Weights of a small transformer language model.
Training: a variant of SOAP for these matrices, 904M tokens, 3447 steps.
Each number is 50 + 10 x the weight over the matrix's rms, rounded and kept within 0 to 99. Layers, rows and columns count from 0.

# layer 2 MLP up, 2048x512, rms 0.0583, rows 845-863, columns 256-383
45 55 60 52 40 49 46 40 40 50 51 55 43 51 42 51 54 43 52 46 52 51 68 40 47 50 49 37 52 56 31 46 58 41 37 49 48 48 24 54 36 46 68 65 40 37 43 66 64 65 46 62 37 71 49 40 32 40 62 55 45 47 56 68 29 32 36 74 55 51 45 35 41 40 42 46 49 71 32 37 54 41 56 63 59 37 52 51 57 47 35 55 57 60 52 55 65 56 53 41 61 36 53 37 43 52 35 47 48 46 30 44 43 35 48 52 60 35 57 45 66 49 47 40 48 48 55 56
67 61 61 49 54 42 45 33 63 63 39 47 52 56 37 49 46 47 58 38 57 52 54 51 75 48 54 74 36 36 47 41 37 60 46 64 47 43 54 32 62 35 45 58 56 42 60 45 76 61 52 48 54 53 50 49 56 60 31 50 34 39 44 64 63 52 50 43 41 44 34 48 53 60 58 55 43 41 35 51 42 55 42 43 51 39 46 39 44 44 23 50 50 39 64 56 30 39 46 36 58 50 44 55 57 51 52 59 37 60 41 45 40 66 65 49 54 51 54 33 43 63 44 40 46 37 32 43
52 43 52 41 63 35 63 64 57 39 42 61 76 60 58 48 49 59 49 32 70 58 65 50 57 47 48 34 56 50 51 60 73 65 57 43 47 47 48 48 56 54 37 59 52 41 55 41 67 46 44 51 67 64 30 63 59 48 54 70 46 58 61 39 55 61 65 59 51 64 35 51 52 45 25 39 56 42 67 58 39 45 67 45 58 46 62 59 41 54 64 63 47 56 38 52 50 51 44 67 60 63 46 34 58 43 52 48 71 43 55 46 53 32 43 33 60 74 52 62 51 50 62 43 51 42 73 51
56 52 52 58 48 59 33 66 64 39 61 41 47 47 58 59 58 52 50 60 52 60 38 78 46 50 54 55 62 51 63 44 63 56 33 61 39 52 52 60 47 45 55 62 47 43 37 54 52 45 54 48 51 37 63 53 51 49 59 29 61 50 36 56 43 46 44 40 54 39 54 36 48 55 55 39 51 47 44 27 39 45 49 48 48 58 51 46 41 55 42 48 67 41 64 46 60 41 41 45 54 53 51 39 61 45 43 57 59 53 45 53 25 43 49 52 23 26 49 46 66 37 34 58 53 51 48 60
65 30 42 55 39 43 49 48 45 46 55 63 42 32 48 51 44 55 36 46 56 55 48 63 66 40 44 40 61 60 35 49 57 58 50 61 57 44 38 44 55 36 41 50 53 31 52 36 51 39 55 51 48 41 42 53 44 42 47 63 54 43 24 49 62 47 36 49 43 39 36 51 36 45 40 46 56 48 56 64 41 67 52 51 37 43 46 45 33 61 41 56 54 56 47 48 48 56 37 41 61 53 48 39 52 63 50 53 60 66 42 50 43 42 68 53 55 51 65 41 36 37 43 34 49 73 52 55
55 34 58 66 57 49 50 55 53 48 55 40 43 55 57 46 43 36 51 44 67 54 58 41 37 72 62 48 44 45 62 66 51 60 38 45 51 67 38 54 36 41 56 46 42 43 61 51 58 40 34 54 49 57 62 39 43 69 42 52 36 41 49 34 75 51 42 72 45 54 58 57 69 36 40 43 42 54 39 42 51 35 46 58 49 50 36 42 61 57 53 41 30 46 52 61 57 49 65 55 48 40 51 50 60 43 32 48 51 56 50 58 75 48 68 59 71 44 63 33 31 36 45 49 44 26 57 46
43 45 63 57 46 48 56 57 57 45 58 33 55 38 42 41 55 46 38 45 57 55 46 48 70 34 53 54 54 57 50 51 58 38 47 40 37 41 45 47 68 55 48 55 52 53 51 32 69 48 59 52 55 48 41 43 59 54 62 66 60 28 65 45 71 44 57 45 33 49 55 49 33 43 54 49 49 54 59 48 43 38 48 42 40 56 72 52 46 56 63 52 43 52 59 51 41 45 56 43 57 52 49 55 47 19 45 53 43 45 36 50 41 50 55 55 44 49 69 30 55 38 47 63 66 42 67 59
55 51 48 48 57 43 44 52 22 69 54 66 59 48 52 48 39 34 50 54 50 46 52 63 43 53 50 54 56 60 49 68 50 32 46 53 62 56 43 62 63 60 48 34 30 38 58 55 42 52 56 74 45 47 65 75 46 54 51 47 30 50 51 57 51 53 52 45 31 53 48 51 47 63 50 41 42 62 68 43 44 59 59 46 28 56 51 53 33 37 50 57 22 36 59 56 30 43 48 55 46 54 53 38 49 53 59 72 53 37 53 72 58 45 51 65 45 42 57 50 44 48 49 70 68 42 49 47
67 52 28 43 63 54 54 56 55 48 49 53 63 57 59 50 47 48 37 64 67 52 41 56 63 65 57 63 42 43 51 56 51 53 75 42 31 39 60 53 65 38 59 42 47 52 39 54 50 43 39 63 53 34 59 53 58 37 34 58 35 55 47 40 56 54 46 51 56 40 54 42 42 47 33 58 70 28 46 53 45 55 66 57 65 58 61 46 44 39 53 42 77 43 39 49 52 59 56 45 63 42 36 55 41 46 55 55 71 52 35 54 59 54 62 41 62 61 17 41 41 45 46 44 46 41 47 50
34 62 57 49 56 54 49 51 61 53 32 55 57 43 71 47 60 49 38 70 35 58 42 60 61 60 61 56 57 43 50 57 42 48 49 46 49 51 49 27 60 50 44 69 68 52 64 44 43 48 44 61 47 46 58 53 38 33 59 50 55 35 62 36 53 45 45 33 59 53 61 48 62 60 38 65 37 61 55 73 58 51 45 34 43 51 59 37 45 62 44 48 48 66 55 42 48 43 38 36 62 54 48 44 54 58 54 76 57 63 55 61 47 48 58 53 52 48 58 41 41 40 50 31 43 59 44 53
51 45 53 41 57 35 41 48 49 38 55 37 42 41 42 68 61 55 40 58 27 56 62 57 53 64 47 54 48 41 48 56 27 65 43 32 67 59 58 67 41 40 33 33 60 39 43 27 53 51 67 50 36 46 51 46 66 46 59 56 45 55 53 47 45 52 61 56 45 59 70 52 60 57 38 48 48 36 44 47 41 43 52 45 54 65 45 35 45 43 36 48 38 45 68 47 60 52 57 54 42 65 43 65 65 43 62 55 51 47 40 54 44 50 54 61 47 48 46 58 68 36 49 64 36 55 55 34
68 54 55 56 71 44 67 58 49 27 52 52 46 46 55 37 26 52 46 70 43 54 44 61 47 44 51 54 48 57 57 53 60 57 47 48 55 43 52 61 53 52 39 61 39 57 50 61 40 53 54 33 68 55 50 48 74 54 53 28 85 41 58 50 40 48 59 52 59 55 57 37 59 75 49 63 44 22 54 64 54 41 53 57 39 53 53 52 41 38 66 37 31 50 42 56 47 47 31 48 58 47 68 42 60 38 38 53 42 57 40 47 49 50 50 37 54 43 57 64 71 60 63 51 48 53 53 54
46 56 47 53 57 48 45 60 37 38 46 55 28 36 57 56 38 38 31 51 45 52 62 47 46 65 50 48 62 48 42 61 47 49 50 46 41 35 73 58 63 45 29 54 66 54 64 54 48 62 62 66 48 42 59 45 37 43 48 45 61 43 49 19 33 51 44 34 39 55 48 46 50 62 27 48 37 40 42 59 49 47 69 60 50 55 34 53 30 44 57 42 67 47 57 53 43 64 63 47 65 51 44 42 43 25 46 43 52 47 49 51 42 47 48 44 42 38 51 57 55 37 61 47 45 54 45 70
40 73 43 59 46 46 48 30 52 51 49 34 37 61 66 41 56 39 45 45 48 50 40 74 55 57 46 52 55 39 39 51 35 54 48 39 52 56 47 41 43 66 57 74 44 55 70 65 41 49 50 51 49 62 41 47 47 63 38 51 59 46 45 47 57 57 52 55 49 49 55 66 54 55 69 50 38 55 48 63 51 47 58 39 54 53 48 43 57 32 69 34 66 50 39 61 57 24 53 34 47 50 50 45 45 50 50 38 41 51 51 49 38 40 46 37 49 44 46 51 37 48 33 47 43 30 51 53
41 38 46 43 64 51 53 34 61 45 51 44 29 59 48 52 39 55 50 42 52 40 49 55 59 42 61 53 50 47 55 25 37 40 67 51 43 56 49 47 58 52 60 58 61 50 53 46 59 49 41 43 41 45 53 38 51 46 62 25 50 58 64 48 34 44 31 31 35 35 36 56 54 39 61 57 59 57 45 42 45 44 62 49 41 68 55 46 42 60 61 43 45 51 64 40 41 49 72 47 45 49 63 52 45 32 32 39 51 49 46 54 61 42 63 45 51 45 56 40 37 73 28 55 57 56 68 54
52 40 62 35 55 51 47 32 49 76 34 38 45 50 53 36 28 69 37 41 61 48 55 48 51 83 57 50 44 46 53 42 46 42 46 57 42 66 33 28 57 67 46 48 56 49 47 38 68 39 65 65 46 50 52 63 45 50 56 44 55 67 48 52 65 39 59 63 42 59 59 53 58 51 55 54 54 58 55 52 33 45 50 58 42 50 47 68 51 52 49 59 66 48 47 67 39 52 45 67 49 53 56 60 49 43 31 55 36 54 66 60 36 58 43 44 53 69 59 52 56 60 64 63 65 52 69 31
53 37 33 60 39 42 66 51 45 60 57 46 48 62 47 54 56 52 47 56 64 32 55 54 51 61 52 63 47 37 57 44 45 54 47 49 49 60 55 50 55 50 52 40 40 30 48 55 41 48 45 40 37 41 39 38 40 61 63 66 47 50 55 46 43 55 41 59 34 40 53 62 45 59 58 45 61 21 40 72 62 49 54 42 20 55 46 38 60 46 30 61 38 50 59 68 35 50 51 58 51 46 41 48 45 55 55 41 34 41 51 52 56 51 69 40 46 43 52 37 56 55 44 61 44 45 56 44
37 46 36 47 58 52 37 54 63 64 59 43 56 43 72 57 52 57 57 54 51 56 44 36 50 40 56 46 59 66 39 37 47 49 46 56 39 45 46 47 61 47 27 59 54 45 45 55 41 38 59 47 62 50 47 37 50 58 31 59 48 63 52 48 44 66 56 43 62 49 50 62 46 63 43 49 65 60 58 40 27 65 45 42 59 49 50 58 37 50 42 51 66 57 60 70 57 47 44 56 66 48 50 50 45 55 46 44 57 49 59 67 61 44 65 50 49 51 43 49 41 63 57 53 57 47 36 37
51 58 50 43 41 60 32 46 48 50 68 57 44 63 43 56 49 40 53 55 47 51 59 45 45 37 56 24 60 37 43 43 55 47 56 31 68 53 43 39 37 48 44 45 57 41 56 37 34 51 60 53 57 59 43 34 56 44 34 55 46 56 29 53 49 70 41 43 56 58 47 68 64 45 56 73 49 61 49 51 40 64 59 50 48 32 38 49 45 41 63 43 44 52 40 56 55 55 36 62 50 52 39 51 42 44 54 50 53 66 54 58 43 65 43 34 47 47 56 60 61 37 48 53 49 58 48 32
# layer 2 MLP down (transposed), 2048x512, rms 0.0419, rows 845-862, columns 256-383
31 42 52 65 25 62 35 43 50 64 46 63 33 36 39 43 56 59 66 39 51 40 40 59 54 33 51 62 41 43 63 43 60 67 49 50 47 35 52 49 70 47 43 59 51 42 41 32 35 35 51 68 41 66 41 44 39 62 51 51 63 62 49 34 31 53 59 48 50 45 48 49 42 50 32 56 58 44 41 56 51 56 51 44 48 64 46 32 41 37 54 47 51 52 60 32 48 45 55 49 59 41 61 60 53 43 43 50 59 65 55 37 35 56 49 27 56 48 37 47 54 53 68 33 62 67 47 44
37 12 42 47 40 60 57 60 40 55 33 40 28 51 46 57 43 40 35 63 48 52 54 48 47 46 38 52 54 32 62 47 60 52 51 45 64 62 57 54 58 50 61 64 65 65 64 42 53 46 62 40 40 38 50 52 50 46 51 41 45 55 55 46 53 55 42 55 66 36 35 46 41 54 41 47 49 55 74 37 55 59 75 65 53 48 59 38 47 60 41 47 34 52 63 53 61 53 60 48 58 51 53 38 53 55 49 54 40 65 56 41 49 49 62 63 48 38 42 63 43 45 46 61 50 57 49 39
59 67 53 48 53 36 54 75 52 48 57 53 16 37 54 36 42 39 41 64 45 43 42 55 58 36 60 65 56 41 67 41 48 55 62 47 41 24 32 51 60 63 62 64 56 40 33 45 38 50 52 65 32 51 46 47 53 58 42 56 38 46 65 51 64 62 31 53 34 39 58 54 54 41 58 58 42 49 52 41 61 44 63 37 47 49 44 54 57 35 61 37 43 37 49 39 40 40 68 43 56 66 65 32 49 49 63 64 61 70 34 31 48 50 46 48 35 36 53 60 35 60 42 46 53 50 40 29
42 75 52 43 36 52 56 28 53 48 57 45 50 53 47 50 71 52 53 53 43 56 33 20 60 51 29 42 48 49 45 57 40 52 57 55 48 41 50 65 62 48 55 44 52 52 56 45 58 43 49 39 55 37 45 65 54 51 28 62 48 50 48 45 66 43 50 40 57 47 50 43 45 46 41 59 55 71 44 54 70 60 61 42 46 49 56 30 49 38 50 32 39 45 73 54 40 67 38 30 60 48 53 47 48 44 71 41 58 63 52 54 45 56 54 48 62 41 55 38 62 48 44 46 41 45 38 42
59 56 52 53 54 34 32 47 35 66 40 52 49 66 51 53 63 60 58 61 47 47 61 43 37 48 53 63 54 46 44 54 49 44 62 25 66 39 61 44 49 64 53 57 37 41 52 51 52 64 30 45 49 57 36 58 48 44 51 47 46 44 59 46 53 41 36 39 40 47 48 42 54 55 55 38 58 45 66 51 60 53 41 54 43 62 54 61 31 53 39 61 66 39 47 44 56 38 46 43 60 54 38 54 65 46 45 69 61 55 54 45 50 55 40 46 48 47 30 54 35 55 50 47 56 46 49 41
56 43 42 56 64 65 58 54 60 51 40 54 43 49 59 42 57 47 55 46 50 55 43 53 69 48 48 39 35 68 49 54 50 64 51 63 43 66 55 50 49 47 53 45 46 57 41 43 48 65 48 54 52 39 49 54 42 55 48 50 44 49 55 51 55 56 64 27 50 52 56 66 56 59 47 54 38 49 52 47 53 55 54 49 47 40 58 75 48 41 44 55 30 42 44 47 47 50 31 47 56 47 54 37 46 58 58 50 42 50 43 54 32 55 56 46 50 48 52 53 43 51 63 47 35 63 40 48
40 31 39 43 40 62 48 32 55 65 65 41 52 55 61 56 48 61 42 41 42 56 56 43 30 45 62 57 50 56 38 61 49 59 58 63 47 59 33 56 50 69 52 71 53 76 42 45 43 45 39 37 41 41 65 50 49 47 56 54 49 57 34 39 38 46 54 69 55 50 62 42 60 49 43 53 28 52 46 52 50 40 45 33 61 43 46 55 50 39 43 37 66 59 51 42 56 54 42 56 42 48 43 57 57 61 49 50 80 31 54 47 62 63 53 42 44 47 65 43 46 59 36 49 43 56 58 45
58 14 40 53 57 34 56 31 69 56 42 51 67 57 52 69 40 54 61 37 56 30 44 49 54 55 50 60 43 43 44 52 64 64 56 36 55 46 52 63 28 31 54 53 51 32 61 45 68 58 42 49 58 48 56 51 61 45 52 44 53 64 60 55 59 40 48 60 60 33 65 57 57 50 48 47 50 40 41 41 55 34 63 48 47 41 62 42 42 27 33 39 41 52 42 57 50 54 56 65 35 49 44 31 55 40 52 49 28 56 56 45 42 61 42 57 56 52 39 63 52 40 62 51 53 59 50 45
45 37 59 41 42 62 50 48 60 38 49 21 52 70 43 65 67 52 56 40 41 46 65 41 64 39 62 51 43 63 60 42 45 38 55 39 39 45 51 52 49 64 41 35 35 63 33 65 58 51 42 67 59 42 48 42 51 58 38 61 50 54 71 42 44 57 50 58 58 52 51 42 45 59 43 67 34 53 61 38 56 46 50 51 52 40 49 48 54 51 43 66 45 38 48 48 34 52 54 47 61 53 54 46 25 51 34 50 35 74 55 54 57 47 40 44 44 41 56 61 56 58 73 53 58 56 47 65
50 65 38 72 41 44 51 54 46 47 54 62 63 56 35 56 61 47 60 44 53 42 50 47 51 66 48 68 57 49 47 37 34 57 45 55 36 42 50 53 41 56 49 56 60 39 40 54 53 34 61 43 53 24 37 60 47 57 32 62 44 42 44 64 50 53 50 51 43 60 62 37 55 55 58 48 46 56 44 57 46 45 45 51 55 51 52 51 45 52 51 39 59 59 43 50 60 49 54 55 63 55 46 67 54 37 72 51 23 43 55 50 51 64 44 54 69 44 49 51 40 69 53 56 47 41 54 71
37 56 56 52 52 54 43 56 53 46 46 63 39 57 38 26 55 64 48 71 68 25 41 60 54 49 47 53 47 55 59 60 68 45 74 35 47 49 54 63 37 51 36 55 42 67 53 51 46 38 53 47 51 54 58 39 51 54 36 73 59 59 46 47 65 43 50 41 60 51 42 34 61 72 54 48 57 40 34 49 52 61 59 48 59 50 42 58 42 63 54 65 59 53 35 55 61 40 43 53 49 38 71 57 53 56 40 43 64 37 58 79 47 48 40 47 49 44 54 58 67 39 36 58 62 47 53 47
42 74 54 39 59 40 59 54 72 51 47 67 45 53 52 42 51 70 54 58 36 63 50 34 66 55 63 33 42 47 41 41 66 56 40 61 63 35 30 34 56 46 54 33 48 60 30 45 45 47 44 51 60 45 55 53 43 46 54 41 39 57 61 49 59 61 59 57 45 36 42 45 50 44 50 53 50 42 48 59 41 50 40 53 65 41 61 44 48 47 56 63 59 60 53 49 50 57 38 62 74 44 43 50 46 37 51 63 44 60 55 49 42 53 70 52 51 30 52 32 41 41 39 72 37 47 51 47
49 49 49 56 45 43 69 58 52 64 55 54 56 61 29 54 46 53 54 42 39 48 45 64 45 48 50 43 51 50 55 41 59 48 42 37 36 61 64 48 79 55 32 64 46 50 38 28 71 48 44 57 58 52 50 56 37 53 53 50 53 33 54 67 58 56 59 31 57 31 38 45 57 54 59 52 57 44 56 59 37 61 46 49 49 50 68 43 41 56 41 29 44 53 58 45 44 47 43 40 54 42 50 49 55 51 46 50 36 41 61 39 61 64 42 47 61 55 54 45 51 47 53 54 42 44 63 64
60 37 51 34 56 57 47 64 42 67 62 63 58 65 25 32 38 48 33 41 35 50 37 58 42 60 52 44 57 52 59 59 39 48 52 34 55 49 46 60 58 37 53 59 47 53 52 46 61 54 62 50 50 63 47 64 46 51 49 52 52 41 49 52 67 32 45 55 55 56 36 59 77 43 41 67 67 32 69 44 44 58 23 62 57 55 34 50 41 50 45 40 59 40 49 49 53 33 57 61 52 57 65 61 38 45 55 63 50 53 68 44 44 59 46 47 40 50 61 56 69 55 53 39 29 54 47 27
62 39 60 40 39 36 46 42 43 39 44 48 50 48 52 43 38 58 65 62 43 71 31 45 36 62 42 61 43 36 44 50 45 51 45 42 54 41 54 52 53 37 45 29 36 15 44 50 43 53 48 80 49 47 45 60 25 41 30 52 63 55 38 65 65 64 62 40 45 69 46 53 57 58 44 47 45 46 62 78 41 57 54 55 37 43 40 29 50 45 43 48 57 62 49 69 54 35 47 57 54 40 62 47 41 52 55 47 36 44 53 39 41 41 50 43 36 67 50 58 45 38 51 46 51 21 65 61
51 63 52 56 48 41 48 55 41 67 69 57 65 49 69 58 63 31 48 61 59 48 43 48 47 38 52 81 55 49 31 50 43 33 58 50 50 53 51 37 65 59 55 57 63 75 39 55 51 39 38 24 57 37 43 64 30 60 51 44 65 44 48 43 55 49 64 51 43 39 83 38 51 67 38 31 42 44 52 60 42 70 53 59 52 44 52 56 52 54 69 49 52 43 58 37 43 48 49 60 54 54 41 54 46 52 64 42 42 50 60 52 46 35 54 34 61 53 40 50 60 29 61 30 34 59 33 42
46 56 60 51 37 50 57 49 52 37 55 46 55 47 57 43 45 61 44 34 66 58 38 42 54 47 63 62 45 52 73 60 38 61 29 44 59 57 55 40 73 43 59 42 54 43 52 56 58 57 34 51 50 39 62 59 48 61 55 52 63 50 36 30 47 46 59 40 47 52 47 58 45 43 61 64 61 43 33 43 37 46 51 56 78 45 44 43 46 46 60 41 45 60 55 66 45 53 48 49 69 50 43 51 60 51 32 62 38 48 41 49 61 42 53 60 50 33 46 46 45 33 62 52 64 59 66 55
47 35 61 36 60 43 74 48 50 44 48 61 48 59 42 59 58 43 48 55 44 51 40 54 68 60 48 47 34 70 47 42 59 47 40 52 33 52 51 35 40 54 50 42 37 53 46 46 67 61 51 74 38 44 35 39 53 37 45 44 50 47 53 56 59 34 39 63 57 49 49 38 55 65 36 54 35 37 32 70 69 44 72 56 33 51 44 61 51 44 61 39 41 37 36 41 46 35 42 55 39 30 69 47 74 52 44 40 49 54 37 37 61 52 40 52 61 59 46 36 65 61 64 33 60 31 40 51
# layer 2 MLP gate, 2048x512, rms 0.0576, rows 846-863, columns 256-383
41 38 61 42 70 36 60 40 56 56 50 52 63 35 50 43 64 61 64 68 62 42 41 42 41 50 30 44 40 59 49 32 52 50 48 47 63 40 27 47 60 42 51 31 62 36 60 63 48 43 57 57 27 50 22 50 65 61 36 61 52 56 51 58 63 43 62 61 60 53 39 49 40 29 35 44 54 37 53 42 53 52 57 45 30 62 47 66 51 48 56 42 44 66 54 68 40 53 43 63 37 46 37 65 49 62 51 52 37 58 47 51 51 33 58 39 54 45 68 53 51 52 55 47 45 14 68 64
32 40 50 57 59 51 51 57 54 38 21 69 57 55 59 54 51 48 55 41 57 40 47 31 35 53 67 54 60 53 54 43 62 53 36 52 56 41 39 52 52 52 39 61 24 73 51 57 48 54 44 54 52 61 40 67 68 62 72 60 37 45 52 51 46 42 41 31 58 62 47 51 34 53 56 56 58 50 57 58 54 39 32 47 58 53 39 32 55 62 42 32 42 53 54 33 45 52 32 48 75 49 49 50 54 76 64 45 32 44 48 65 59 39 57 45 58 41 52 28 39 33 38 40 43 55 52 70
51 40 60 52 55 50 50 37 56 61 38 55 34 51 58 34 58 59 52 35 49 47 56 37 49 47 47 47 61 46 50 55 54 71 38 45 51 32 56 46 36 68 59 47 39 52 52 64 49 46 55 47 54 61 52 42 63 50 36 52 65 50 52 49 42 53 40 42 35 51 34 50 50 46 47 24 43 49 41 36 58 61 54 48 44 46 58 53 32 54 67 51 54 50 37 47 45 39 69 50 46 56 55 67 42 50 54 47 55 31 62 55 62 52 58 75 42 52 50 52 54 62 54 39 62 50 78 20
63 46 41 73 57 48 51 55 38 31 56 49 57 59 45 57 53 57 55 54 44 50 56 54 50 50 61 41 46 54 46 46 40 48 48 51 51 55 47 40 41 47 47 53 34 46 44 58 46 35 53 53 69 55 52 52 37 59 33 68 61 51 42 53 55 59 58 27 46 40 50 15 59 43 39 79 47 51 50 48 55 50 59 37 34 19 41 49 54 44 49 38 59 47 64 46 51 46 49 45 53 49 42 53 44 51 56 59 50 54 67 55 44 61 34 44 69 57 56 43 32 48 58 56 45 61 60 52
52 53 58 48 61 60 41 46 52 45 55 67 50 52 47 46 61 49 51 46 65 44 65 48 65 49 51 56 35 54 56 47 56 54 39 42 40 66 64 57 73 69 49 55 47 50 65 47 49 59 64 51 51 67 42 51 50 42 53 46 54 43 63 26 41 56 50 58 56 32 60 52 69 55 31 57 33 66 47 52 55 42 56 56 55 34 57 53 54 46 45 47 43 51 33 57 51 38 66 63 49 31 69 53 48 61 44 45 33 56 52 48 42 68 43 52 50 40 68 38 41 51 54 50 62 45 73 44
47 47 63 49 30 57 63 47 51 47 52 52 50 34 45 57 68 48 38 46 52 37 48 42 48 47 45 64 54 53 35 57 57 48 54 41 69 36 39 54 47 45 44 40 48 39 57 44 54 45 52 43 51 46 52 53 49 63 67 68 50 37 53 49 58 45 49 48 73 55 38 39 31 38 57 51 53 36 51 57 57 36 50 54 53 53 47 35 47 47 53 62 44 40 60 69 50 51 49 37 40 69 62 58 44 54 28 35 47 45 40 31 47 38 49 52 58 49 71 26 53 35 47 68 31 38 54 38
36 38 59 39 56 49 42 50 45 48 65 31 52 35 56 38 59 63 41 58 46 44 31 56 48 66 74 38 73 61 53 44 32 27 73 44 59 60 42 37 52 56 53 51 52 55 55 44 31 38 55 55 37 41 36 68 53 46 40 41 46 44 62 27 37 50 54 45 53 45 40 46 54 60 62 47 57 54 48 71 51 56 52 53 30 46 32 63 57 49 69 56 55 53 60 31 37 65 60 49 65 62 70 49 34 45 47 57 47 54 60 28 53 44 65 49 53 30 54 40 52 42 43 44 55 51 55 46
60 56 59 61 65 64 53 39 42 37 44 45 48 68 50 70 60 60 32 43 31 67 52 32 53 47 48 49 39 53 49 87 53 43 54 54 42 58 59 44 45 38 55 34 67 52 32 47 51 44 47 67 48 49 51 41 51 45 49 63 71 57 58 48 37 65 59 35 18 44 40 57 59 65 57 65 62 32 43 52 49 76 67 37 54 54 36 39 55 57 37 57 47 49 59 45 45 46 56 47 45 56 43 59 38 55 47 49 41 63 54 76 76 65 55 40 63 54 41 61 54 50 43 50 49 56 30 50
47 65 53 55 49 49 25 60 61 30 55 41 61 66 58 57 52 72 59 52 61 44 64 59 56 54 58 43 53 48 55 39 55 52 76 46 34 33 42 36 60 60 54 53 45 60 73 60 39 47 50 36 54 47 44 56 47 59 40 67 45 35 63 51 53 52 57 58 62 46 48 24 57 48 36 60 36 64 62 43 49 58 40 34 37 32 49 58 61 63 46 67 45 48 63 56 50 61 56 63 67 57 56 44 60 50 42 44 59 40 53 52 35 46 57 47 53 46 50 48 44 61 48 49 49 51 44 48
63 54 64 61 54 50 42 47 53 57 49 51 39 54 48 49 75 47 57 43 57 40 55 56 54 61 55 40 38 49 55 66 44 41 60 64 43 54 45 57 55 57 62 47 35 51 60 56 46 60 51 32 52 64 44 53 47 58 46 48 65 41 39 58 57 35 64 53 57 61 44 37 40 43 51 50 35 52 44 41 53 48 61 45 53 34 23 55 64 55 47 49 49 49 42 51 38 52 53 59 51 41 47 49 47 50 60 32 72 42 35 69 44 42 64 45 53 37 44 45 40 55 47 53 60 58 40 40
49 78 64 38 55 55 41 53 60 44 38 58 42 44 58 46 57 39 42 52 38 47 49 64 50 48 72 57 54 50 37 60 59 31 69 45 65 37 38 66 53 42 52 61 54 70 43 64 41 36 47 45 48 45 46 63 48 48 54 54 42 51 45 60 54 47 50 61 57 59 56 56 45 39 50 34 36 42 50 39 71 34 62 39 56 37 68 61 37 63 38 38 48 49 59 62 53 38 53 38 64 63 33 53 39 41 50 41 39 34 58 65 57 57 53 42 54 58 71 62 45 53 44 47 47 30 35 40
48 54 54 49 43 41 48 61 48 46 66 44 51 47 61 42 43 53 45 64 44 42 57 56 60 55 59 48 43 45 39 42 35 43 51 65 43 54 48 64 54 52 45 45 50 40 67 61 64 56 44 58 34 49 44 46 39 47 52 55 31 38 48 77 64 42 65 44 50 49 49 44 61 51 48 53 42 54 37 42 57 56 57 68 37 55 65 50 61 33 38 46 41 60 61 49 41 49 59 41 41 43 42 63 51 65 44 37 49 61 35 48 57 35 69 51 46 52 53 52 52 66 63 48 47 52 56 77
46 46 49 45 51 58 39 49 45 66 59 53 57 34 56 54 43 57 44 52 61 50 64 44 56 31 52 57 62 34 53 48 63 61 58 59 48 35 51 33 40 34 55 45 43 35 49 51 43 52 40 34 37 51 51 59 54 38 36 49 52 48 55 58 41 56 54 46 40 47 50 49 41 47 33 74 43 43 42 49 47 57 51 43 53 50 66 39 54 66 38 53 64 41 52 44 45 69 44 48 61 37 47 68 24 36 38 66 39 41 54 49 64 49 42 52 58 50 71 28 72 62 55 60 50 62 50 67
55 53 55 48 45 41 31 49 59 43 55 61 42 44 39 50 63 46 55 40 74 39 67 53 54 32 46 59 32 60 52 37 44 50 24 45 38 35 50 49 45 61 56 38 56 62 65 68 48 45 52 28 44 62 53 66 62 55 49 36 51 48 35 49 46 55 46 43 50 48 27 32 46 46 50 46 57 53 45 40 47 47 50 53 65 50 75 43 57 59 58 52 65 46 56 40 38 55 55 42 54 50 55 44 56 36 52 67 51 58 41 60 57 48 53 45 50 43 29 43 39 60 39 51 49 47 76 40
54 56 51 52 40 56 27 45 49 58 63 69 53 51 60 48 50 51 57 54 52 49 54 54 46 28 62 44 55 30 48 50 56 42 49 64 68 54 48 56 58 51 55 61 46 46 45 66 56 47 33 58 55 51 41 45 70 47 40 49 42 56 81 65 52 47 49 30 63 57 35 57 58 50 39 29 51 59 48 46 46 61 54 30 31 63 48 65 52 45 34 37 62 43 52 44 47 42 45 46 44 70 36 49 70 46 63 34 48 37 47 58 54 54 61 55 49 43 33 52 49 52 48 41 49 56 47 45
56 54 55 46 59 52 53 40 64 48 37 37 42 40 41 62 42 45 55 54 54 62 50 57 55 41 49 60 48 44 49 58 59 64 52 71 63 54 47 52 43 40 55 44 65 51 48 58 64 41 50 47 45 69 50 53 53 58 48 68 49 57 45 44 47 45 54 52 42 54 47 47 42 36 57 58 61 64 43 51 36 38 52 56 64 48 45 50 46 49 52 62 62 38 53 61 47 56 59 40 71 61 47 46 50 41 56 45 52 54 53 54 45 61 56 47 49 37 34 46 55 43 53 43 74 54 55 52
63 54 42 44 65 57 42 37 49 55 47 65 49 40 41 57 48 48 59 42 51 57 62 54 63 67 48 48 52 34 54 51 43 39 50 49 50 56 58 44 51 43 54 51 42 54 36 54 48 36 42 47 55 42 27 40 51 45 53 40 58 33 56 60 40 46 52 63 53 39 42 51 54 21 59 51 56 38 58 55 61 29 62 39 45 41 47 40 46 49 32 29 43 30 40 40 48 59 44 41 45 52 61 47 35 50 51 37 54 46 67 39 45 50 54 39 61 55 37 45 55 57 61 37 58 37 73 40
59 56 41 54 61 57 54 46 75 47 61 46 44 62 47 64 50 45 36 44 61 60 64 51 64 46 62 42 53 50 41 56 42 44 64 52 48 57 43 57 47 58 55 61 50 42 44 46 52 60 55 62 40 44 30 49 49 55 63 53 46 62 34 57 55 39 59 82 57 38 56 60 43 41 45 39 31 65 42 41 46 49 60 53 47 52 60 58 58 38 30 45 38 33 68 69 47 61 42 54 49 40 71 61 43 52 42 43 46 58 51 34 41 69 47 41 46 56 67 60 36 69 64 41 42 63 59 53